Part of a small language model's weights.
Size: 16 layers, width 128, 4 heads of 32, vocabulary 4096.
Training: a variant of SOAP for these matrices, 4419 steps.
Each number is 128 + 24 x the weight over its row's rms, rounded and kept within 0 to 255. Layers, rows and columns count from 0. Numbers have three digits each. The size before them is the row's rms in percent of the matrix's.

# up: layer 5 MLP up, 320x128, rms 0.185, rows 309-319, columns 64-127
# down: layer 5 MLP down (transposed), 320x128, rms 0.185, rows 309-319, columns 64-127
# gate: layer 5 MLP gate, 320x128, rms 0.184, rows 310-319, columns 64-127
up309 108:150106124164154163128123083143109120095126102127119120150147128157126085158123123119143126146158108118183151121121152122142190067125138131189113118132119134119087106095166102080116161154151087
down309 108:152090148130136162119118096126088135129137119150122123136146106131168129134130148104070123133103132137152146125123140113150165105089170157131135088140101121091153113125186134089141159138118100
gate310 104:152146127105139122142123125134124119110145102143115105104088138125094103129149115123147112107135063144099147133131125171126160114124132120172116142138113128111087174135164111128159120121123168
up310 100:130132156122200108160129134111174139161115187083123139113132126133114127129140144153064097132132126132115100114126137149119093139150103101147137174132159110130110124139169140076100146123092136
down310 106:135102152140146177092100091091157140098151130138132126130120085134130101157094114142061114108113156151143161107126107146146150166148115120122135124119117158139097146160138143099160116105176108
gate311 103:172151073145152158097140087153114108156130133132078139119144180133109111153147110137165097124151074133103146118114151125144127105126192125174139152131138142152133119075107181119176120139128119
up311 110:146120109161136129096135108131073109110082106123164112114138112116164096115161095139101120124159106150170108108127138095145142101131167127148122124124143088178094133138112125095114140096159107
down311 102:149159138164136081155115114149135094141141097107091148134072077136155089120123091162114122111115116154171102132086108149144130132103139145165112131145119163141116152126121102099135084119152139
gate312 092:118131066106121140128076126097141116117126102155128130127115119119110144096130138130141152159087135121183141166077149102132083157097152165138154125147158152158115102082109118136148132197111117
up312 097:137102104126128103157125127109071099106116114118119166138132127127122099114143107131124090184154168125123128123107122097128062172144106138152106167189108080143100113146070134175144151118161116
down312 095:100144146120180093143112140134149108126125113128160135142093148110088125122099139173152146102091117067148121129102149101136157117129134116125121106132130141136098116067100070146108131148146150
gate313 093:102124144098151137049139138085159145086139130129064136114132137152144130111168121096111125146140095100150107175169153145128089100141121169153147115101167128143127120122115082106161164122145143
up313 087:127131107100121097139101110128151096142105106144096141173137147130150159132158136134152127126123159100143164139139137125114130134110112170117138121089144139145148134168075123057124125173125179
down313 099:147125158137099143128131116124099172086158126096121136153182094159070083154121102127090099118106124108105138091112120106154117104134164125121093111167127110128135113137153082163113135094135123
gate314 104:163120118134109129120134152179089090123138115152095166118084119141132152160162125121117131122177130180120109152128162131143126094099096102100089121139154110112125133110139088121125122127135094
up314 099:129107131118132139099143135158130114099119129125127158109115122082140169152145127113129141151178107136167141103133148112146134057085096077127117126115137129135101120169170150109063131158136119
down314 102:091139175136153155079115138061147144155114077120172139160106153131104102121133151103128101111134118103108124085135127094126136161169162135141158126146115066139140107105148173160135100132133153
gate315 080:089115143098103137129129166150135136121117171160101167114112107117136152099140066127142107125158106127152154117140093057148157129161129142178146146107084109138069113135100120152092112112159095
up315 093:143122106126153147113116104103128108099194150137091105151141144117128137096079122164100110141115098177150143147161113073127139145131123133146154158115124132139145136075130130154146090174107165
down315 079:116155147139126110144125195129126112145113115113150131122106116113133132136140097120185126153126127098117108134172108103167126118143141166162123111133120133115093112116131089104105117110153094
gate316 095:124097132144123112122125100153150120130118135135149124085122112108157120143150137092151128083115117128112144147068177144121107130108148127114109131144144155121176138157156112163132129088107130
up316 104:117172123111096111123156170121107111114119121142131144168133134116056143132146153121111138133126137140134130119155109101133154121130133183131160118108178142109120134155144095145148187142146097
down316 096:126118107080104090091084138148126139129135156128111101099179115154097143118113149160119094140146113124102154129098140128109144115154129182120121128186117129117142186151096113120109165119128147
gate317 098:135143146107167092085131112148167095165151111108120156129114134094109143154128127133173104121114114142116074110057138129111149115128081096130098120155126140166131121156133172119133123097136107
up317 101:144149145117093171118107132103128135145157121125082140126139114111133167172105087169114108131167121124185073103147139133139159125153139089150142129140137128122077137154149128158129137135126100
down317 106:122174134108140164148126140125097139143092146121144100158120047135102088144139110168083192090141155156088167123141111121140102164115108149143141129082148093123139116096143086123123092112121109
gate318 104:127134129121106147135122087141097141128153071160135155135117136072094142131149131147081159168073139133126126141146113128133096101125166095128124140121102119099138154158106150103129085115145129
up318 100:109104130137128128145134097097078144141130086124145106123125112110146087076137145165112154154109146097141171183148131160125090091147106134131171099135102114105137194179127134131145142106133146
down318 104:108126108147116121062122125134116122141169043172142170144102159113132147174134136157140140094104146169093125154140127111130108110136102141159124157155105124112139102144131178137109102115127141
gate319 079:175126167092149095164108138158131100114094143113160144133149127124060141166098111157105166108096142122091123095104111083110128134147157160120114154140103130143117149160114139146114127144124115
up319 091:112119122120127103120147113071143176150107169158122131134129090146099114160150120121113132105109113155062138119086101134111142131096158116127114112139140112131123171115125105102116169134070140
down319 075:124141132109140134168142155107109134122105062152123147165089119148110135132093113148134152149111113115095123153147105086120140101100149141132110119111111096166114070144121140164124117128176108